Weights of a small transformer language model.
Architecture: LayerNorm before each block, learned positions.
Training: a variant of SOAP for these matrices, 94M tokens.
Each number is 50 + 15 x the weight over its row's rms, rounded and kept within 0 to 99. Layers, rows and columns count from 0. The size before them is the row's rms in percent of the matrix's.

# layer 6 attention key, 96x96, rms 0.19, rows 40-56, columns 0-95
110:58 64 54 67 38 75 44 30 47 32 23 25 71 51 46 58 44 78 62 50 21 38 33 34 65 51 17 47 42 38 35 69 29 55 32 62 37 71 43 50 40 57 53 15 45 51 56 33 46 96 92 56 37 47 58 52 25 61 55 48 57 46 50 52 36 33 46 42 55 66 44 46 59 69 57 55 30 41 74 64 39 44 60 62 51 48 38 32 45 42 52 67 62 36 61 66
102:45 43 71 49 66 35 62 43 39 31 55 04 49 20 51 19 67 36 41 33 35 52 34 57 60 36 30 39 29 56 22 60 60 62 60 38 45 52 71 30 43 35 64 70 52 45 61 37 35 35 31 44 47 07 64 62 47 36 41 53 41 60 72 49 50 36 55 43 55 75 55 63 56 66 40 36 21 45 69 45 50 53 32 44 33 52 67 58 57 60 39 26 75 64 33 56
091:28 45 49 46 70 61 57 31 60 73 22 43 44 37 30 50 42 63 24 56 79 55 26 59 71 42 64 35 44 52 60 30 55 84 36 45 61 42 52 50 66 24 24 55 52 51 69 54 33 45 46 60 48 29 52 40 52 72 54 49 74 81 59 73 50 71 47 59 52 64 71 44 29 69 74 51 70 51 44 62 59 46 46 49 30 39 51 22 73 60 67 65 32 28 29 51
096:52 49 72 43 55 69 41 42 84 44 59 70 65 60 18 26 92 85 60 41 62 63 27 36 73 50 58 71 56 55 68 66 52 68 49 69 42 43 51 37 51 64 44 49 54 56 47 19 49 69 31 21 53 50 61 53 51 37 56 36 59 28 32 45 68 41 57 68 62 45 63 20 72 33 36 28 70 39 50 53 45 53 62 44 33 72 51 43 74 58 46 58 54 54 52 56
090:36 28 50 87 22 33 54 49 22 29 54 53 56 39 61 44 44 51 60 50 33 34 43 60 46 48 63 56 53 45 44 53 69 63 62 44 49 65 41 35 59 50 38 70 69 46 36 19 31 59 70 58 56 80 29 29 50 51 10 55 41 59 53 43 54 27 37 57 54 28 58 43 75 81 47 27 28 20 33 38 71 39 42 60 63 58 47 55 36 46 30 41 63 75 52 50
085:41 60 31 56 28 64 71 69 59 80 54 54 54 54 65 49 51 44 55 52 48 21 53 64 40 79 27 74 61 47 39 26 49 60 73 47 61 45 41 54 67 71 54 44 55 46 67 63 57 57 48 58 59 80 41 71 63 47 52 33 38 36 48 57 61 53 75 25 48 25 60 79 29 49 74 90 35 40 62 66 41 33 57 29 41 47 23 63 47 65 62 67 43 48 52 74
089:61 70 44 49 21 66 33 55 40 58 51 53 20 57 56 39 59 60 26 37 19 33 50 74 48 42 57 80 50 46 53 30 47 44 34 57 67 46 36 49 63 50 65 36 82 41 55 60 30 51 49 40 57 26 41 56 35 52 80 58 55 60 25 63 46 33 44 35 39 40 62 58 43 66 51 36 80 52 21 36 29 32 56 61 31 45 70 58 80 47 36 31 59 64 24 27
081:60 37 33 66 85 31 95 40 60 24 41 62 73 50 48 70 65 55 66 55 52 53 50 58 62 01 49 30 48 34 37 62 57 39 31 49 59 52 55 43 64 68 47 56 59 57 22 25 52 65 34 54 53 28 21 51 59 43 61 41 46 54 67 68 51 68 41 40 44 58 55 65 59 49 56 38 65 77 54 41 66 43 56 50 53 64 33 43 81 15 40 53 53 49 53 48
100:26 59 40 53 27 38 66 25 35 48 35 36 51 31 71 68 41 51 34 32 51 44 58 41 53 92 57 39 53 47 60 54 45 52 53 74 25 62 56 53 29 47 56 67 56 40 34 57 31 64 35 62 65 68 50 47 54 41 48 31 64 50 48 32 35 74 48 57 49 50 54 40 40 32 49 28 31 36 41 46 42 48 53 49 65 31 77 48 00 21 75 36 67 56 50 75
093:35 68 51 82 21 50 55 32 65 37 48 55 55 46 33 61 27 45 62 55 68 39 35 50 42 46 49 48 46 77 77 62 51 33 50 65 65 63 68 75 32 53 42 35 51 44 34 29 75 46 53 49 28 67 35 52 61 49 72 48 11 65 65 32 62 78 73 62 49 39 53 51 29 60 59 51 39 71 58 68 18 44 37 43 40 36 41 48 62 49 21 34 51 26 63 65
096:47 93 26 40 29 51 57 70 48 39 47 39 21 42 39 53 25 48 46 49 62 48 49 48 43 52 61 51 42 46 58 65 53 75 42 36 80 51 55 81 55 79 48 33 45 46 55 52 30 52 80 61 33 61 58 43 51 55 28 46 55 71 63 54 56 62 76 26 49 20 48 58 68 65 41 08 64 37 47 36 35 39 55 27 60 62 32 31 54 34 34 59 52 55 30 67
105:65 81 48 03 66 37 62 19 44 46 64 77 70 73 51 51 55 72 64 41 47 39 84 44 50 52 69 61 52 72 54 50 37 28 43 40 48 37 30 48 39 42 49 56 49 61 54 53 61 31 56 54 28 41 51 52 51 53 46 32 63 41 01 54 48 44 70 60 66 44 78 44 52 43 59 47 33 33 34 44 53 85 49 33 64 56 42 33 61 40 52 30 70 53 48 54
111:58 50 28 74 27 51 46 48 22 53 34 33 61 51 56 63 69 50 39 60 43 30 41 38 53 66 52 54 60 23 21 36 38 57 65 51 60 54 62 55 74 73 26 63 74 43 52 64 47 58 83 67 56 47 47 71 61 63 72 61 59 42 32 58 37 47 50 49 59 45 40 42 60 27 59 41 81 32 49 28 36 39 17 28 54 34 38 89 63 58 33 42 38 38 64 39
097:41 45 55 40 55 62 53 63 48 43 75 53 54 34 69 00 42 25 42 42 57 55 56 55 31 36 49 34 47 78 51 61 50 50 43 41 53 55 23 68 50 38 51 67 61 80 34 63 62 48 49 56 34 49 54 62 70 60 92 65 53 49 60 49 71 26 79 42 36 36 58 38 41 42 62 62 55 35 41 19 63 33 61 35 64 40 32 67 43 63 13 50 67 48 42 61
099:35 44 61 50 45 56 70 54 61 57 50 51 29 60 43 58 41 36 36 62 53 77 70 76 47 08 25 77 45 30 65 71 52 37 36 42 59 17 60 56 43 54 32 73 19 54 38 50 59 42 53 64 61 56 76 51 63 32 39 38 57 74 34 59 57 51 47 41 58 25 63 44 39 51 42 90 18 61 61 40 74 70 40 49 62 37 44 57 56 47 46 52 74 70 45 49
104:41 26 61 41 45 69 52 59 58 50 54 61 33 35 55 16 86 49 46 51 71 48 63 57 66 50 89 63 39 86 58 37 60 76 79 34 02 58 47 49 54 54 63 34 83 54 56 32 79 50 71 35 53 64 57 65 53 61 36 49 40 66 52 42 48 38 52 54 58 40 24 65 54 37 65 50 46 47 54 54 41 67 45 44 51 53 54 37 46 68 24 27 58 45 54 49
098:51 55 52 57 53 47 60 58 46 62 41 44 31 37 18 54 77 53 46 60 43 47 44 23 64 38 51 32 48 27 53 34 22 31 27 53 35 57 75 57 69 80 46 44 52 43 19 35 71 62 69 73 37 67 72 69 48 25 65 32 46 64 48 56 27 50 78 60 71 42 42 43 57 66 44 66 61 55 45 38 67 42 39 66 71 65 53 60 36 27 65 51 23 51 76 40
# layer 6 attention query, 96x96, rms 0.189, rows 41-57, columns 0-95
103:46 28 57 62 52 42 44 42 38 57 66 36 72 16 40 39 44 71 55 49 27 52 48 68 43 29 48 56 33 62 27 57 40 52 27 50 38 47 51 19 52 33 76 56 50 39 60 44 64 46 40 20 57 73 42 85 38 49 33 39 68 33 53 40 61 24 50 50 57 76 67 65 65 35 71 55 34 65 74 61 48 52 47 45 43 62 40 70 63 79 47 45 66 10 41 50
091:56 54 41 58 67 12 55 61 54 57 36 48 80 50 47 89 42 70 34 49 70 26 32 37 62 50 33 37 28 49 43 30 76 59 38 68 66 43 55 59 44 35 48 35 55 69 51 39 41 51 49 75 43 26 45 54 13 55 50 45 79 45 56 53 52 62 69 68 30 64 45 34 20 51 66 34 55 52 43 44 41 35 47 45 19 50 40 51 66 70 51 78 43 45 23 50
099:32 37 66 45 50 74 43 50 43 43 59 63 33 51 38 57 57 51 56 71 30 45 34 40 70 48 34 57 16 71 49 30 49 85 35 64 24 55 21 46 48 64 85 35 55 54 41 41 30 38 57 45 50 70 38 51 51 46 72 63 55 36 12 33 60 52 78 58 56 55 59 57 34 50 62 35 73 23 46 73 71 39 63 23 46 39 47 36 54 69 63 43 48 51 64 31
092:74 35 58 70 09 47 48 55 65 18 56 59 69 50 55 32 31 46 35 52 48 78 39 59 40 65 77 53 52 60 74 51 60 57 75 48 58 61 62 44 25 45 52 66 58 65 89 43 40 52 63 64 56 49 41 44 43 39 25 63 55 67 59 56 47 20 25 68 52 63 33 37 80 51 41 59 40 34 49 36 61 39 28 65 56 51 74 59 38 40 24 41 54 58 29 49
092:50 88 15 37 44 64 72 63 35 48 42 55 55 42 56 44 59 25 74 47 69 25 60 64 43 58 64 50 42 50 49 60 76 36 45 32 38 54 42 62 69 67 24 48 28 29 54 58 50 53 28 56 58 49 36 47 61 56 62 28 45 21 56 45 50 51 35 50 58 29 42 46 28 38 45 75 32 33 63 52 38 65 70 33 35 38 34 57 66 24 36 28 60 46 14 68
085:64 77 27 48 38 55 51 62 28 66 27 84 62 41 39 25 55 60 40 26 36 58 49 25 27 56 79 60 42 51 45 65 51 60 55 49 63 38 41 71 72 44 71 69 53 66 65 60 16 35 49 58 54 40 43 59 47 58 93 63 66 49 29 48 41 40 29 43 49 57 62 40 60 48 57 51 38 55 72 42 30 77 33 30 57 71 40 54 52 67 63 43 61 53 33 32
084:59 43 89 66 70 35 56 50 55 15 38 37 68 50 48 62 39 73 45 46 28 66 54 62 78 45 40 33 61 59 40 71 42 38 48 31 38 61 51 39 58 59 54 84 43 58 18 46 55 41 26 59 71 43 40 59 29 49 46 55 30 30 51 53 38 57 55 43 65 84 63 53 62 47 65 17 73 58 40 54 63 49 46 29 51 36 46 31 42 77 49 72 29 56 30 56
098:84 68 31 26 55 61 53 46 76 42 56 52 33 62 38 48 54 61 30 28 60 59 73 47 71 68 27 46 63 33 77 41 61 57 23 53 56 46 66 47 47 53 55 29 55 43 52 56 43 76 72 69 24 65 53 54 66 38 33 53 46 67 67 33 49 57 62 48 75 38 41 59 77 25 60 64 42 60 75 47 37 41 58 76 41 42 53 40 40 16 56 33 56 35 45 25
094:44 67 61 81 32 61 55 22 67 30 43 56 58 40 53 42 32 48 59 80 46 34 42 55 52 37 35 36 55 41 59 67 96 29 41 50 59 55 28 89 38 45 33 35 47 43 36 26 66 54 76 59 31 43 61 25 25 49 42 56 17 50 39 47 40 42 40 45 64 49 63 74 34 35 64 44 60 35 60 52 38 62 48 69 65 58 29 36 35 47 35 45 51 45 67 58
089:42 72 42 25 28 53 87 51 60 33 50 75 31 31 48 65 31 43 58 34 52 53 71 48 40 27 87 43 53 73 34 39 60 69 44 53 64 64 74 75 59 42 30 50 50 49 60 40 50 38 67 55 00 65 64 38 39 56 67 59 48 67 43 68 66 63 74 35 47 54 65 36 39 69 52 30 59 54 43 38 33 44 40 32 59 62 38 57 44 53 42 43 53 37 56 52
105:34 33 82 31 66 45 33 39 53 52 83 78 51 53 54 56 33 47 66 37 56 43 71 41 31 38 41 60 47 53 63 36 32 43 36 50 54 48 39 45 63 50 45 43 54 50 50 55 29 35 46 52 49 63 60 66 70 61 52 17 41 14 04 37 21 56 45 73 53 46 53 60 46 55 33 32 74 54 38 55 40 32 36 56 35 48 27 12 49 77 47 68 60 43 59 50
113:69 66 35 52 41 52 57 72 43 39 25 73 44 72 68 16 49 52 43 43 43 43 25 50 57 63 68 78 53 33 46 23 46 59 56 47 70 65 63 69 53 57 36 32 54 06 60 65 55 43 55 72 77 30 66 67 63 44 64 61 57 51 50 72 40 48 34 34 53 55 47 52 70 48 46 53 67 58 62 21 30 55 47 22 59 45 74 62 71 26 37 38 41 47 45 31
094:56 36 27 63 48 49 56 53 55 36 44 78 45 44 70 20 35 25 54 38 46 25 60 91 40 47 46 51 64 60 61 54 55 43 35 30 52 77 29 75 65 55 34 32 50 78 43 48 45 42 41 45 69 70 54 64 74 79 59 56 21 53 63 61 52 46 54 74 36 41 57 65 68 37 39 60 46 67 46 48 75 28 42 38 57 26 34 42 49 77 47 55 63 22 39 51
098:46 45 34 54 59 40 46 59 45 46 84 38 52 69 36 61 30 43 59 64 38 42 75 27 64 38 32 31 49 65 68 60 56 18 36 75 45 38 59 46 46 44 58 75 47 71 22 38 90 37 41 53 60 48 57 66 49 30 27 37 55 59 54 50 59 38 45 59 57 54 73 23 28 48 46 43 55 74 49 47 72 23 33 56 32 66 21 70 38 27 50 49 67 55 44 67
098:27 32 79 65 20 50 51 43 40 51 71 63 43 20 46 21 72 49 47 65 65 38 53 51 51 54 65 54 54 61 51 62 65 72 60 45 22 42 57 48 46 61 31 42 61 74 60 25 61 71 83 48 73 85 72 48 57 72 65 30 51 55 41 37 53 36 54 56 46 58 25 64 43 54 60 48 55 37 70 62 36 50 61 32 44 34 32 59 28 69 17 46 40 47 59 57
100:41 67 49 64 60 30 67 46 61 50 52 60 40 57 27 39 91 50 51 66 22 66 31 53 68 30 31 56 40 35 42 45 39 34 48 47 38 60 65 51 62 57 38 58 37 68 32 65 66 62 79 69 47 49 74 63 44 35 63 31 41 58 63 61 60 43 67 38 51 65 42 45 64 68 29 94 68 54 62 18 56 33 39 48 40 33 62 46 53 41 69 57 27 80 60 53
094:31 49 69 48 66 54 77 35 47 58 41 19 50 63 31 39 58 70 67 29 40 45 42 97 60 57 22 67 70 54 37 56 21 56 54 44 47 47 21 40 60 30 45 52 29 45 51 45 37 39 37 66 52 35 52 48 68 27 61 62 60 46 42 51 61 26 48 52 46 77 37 32 22 36 53 50 71 47 55 56 64 44 50 77 43 37 79 54 56 77 48 65 36 29 54 43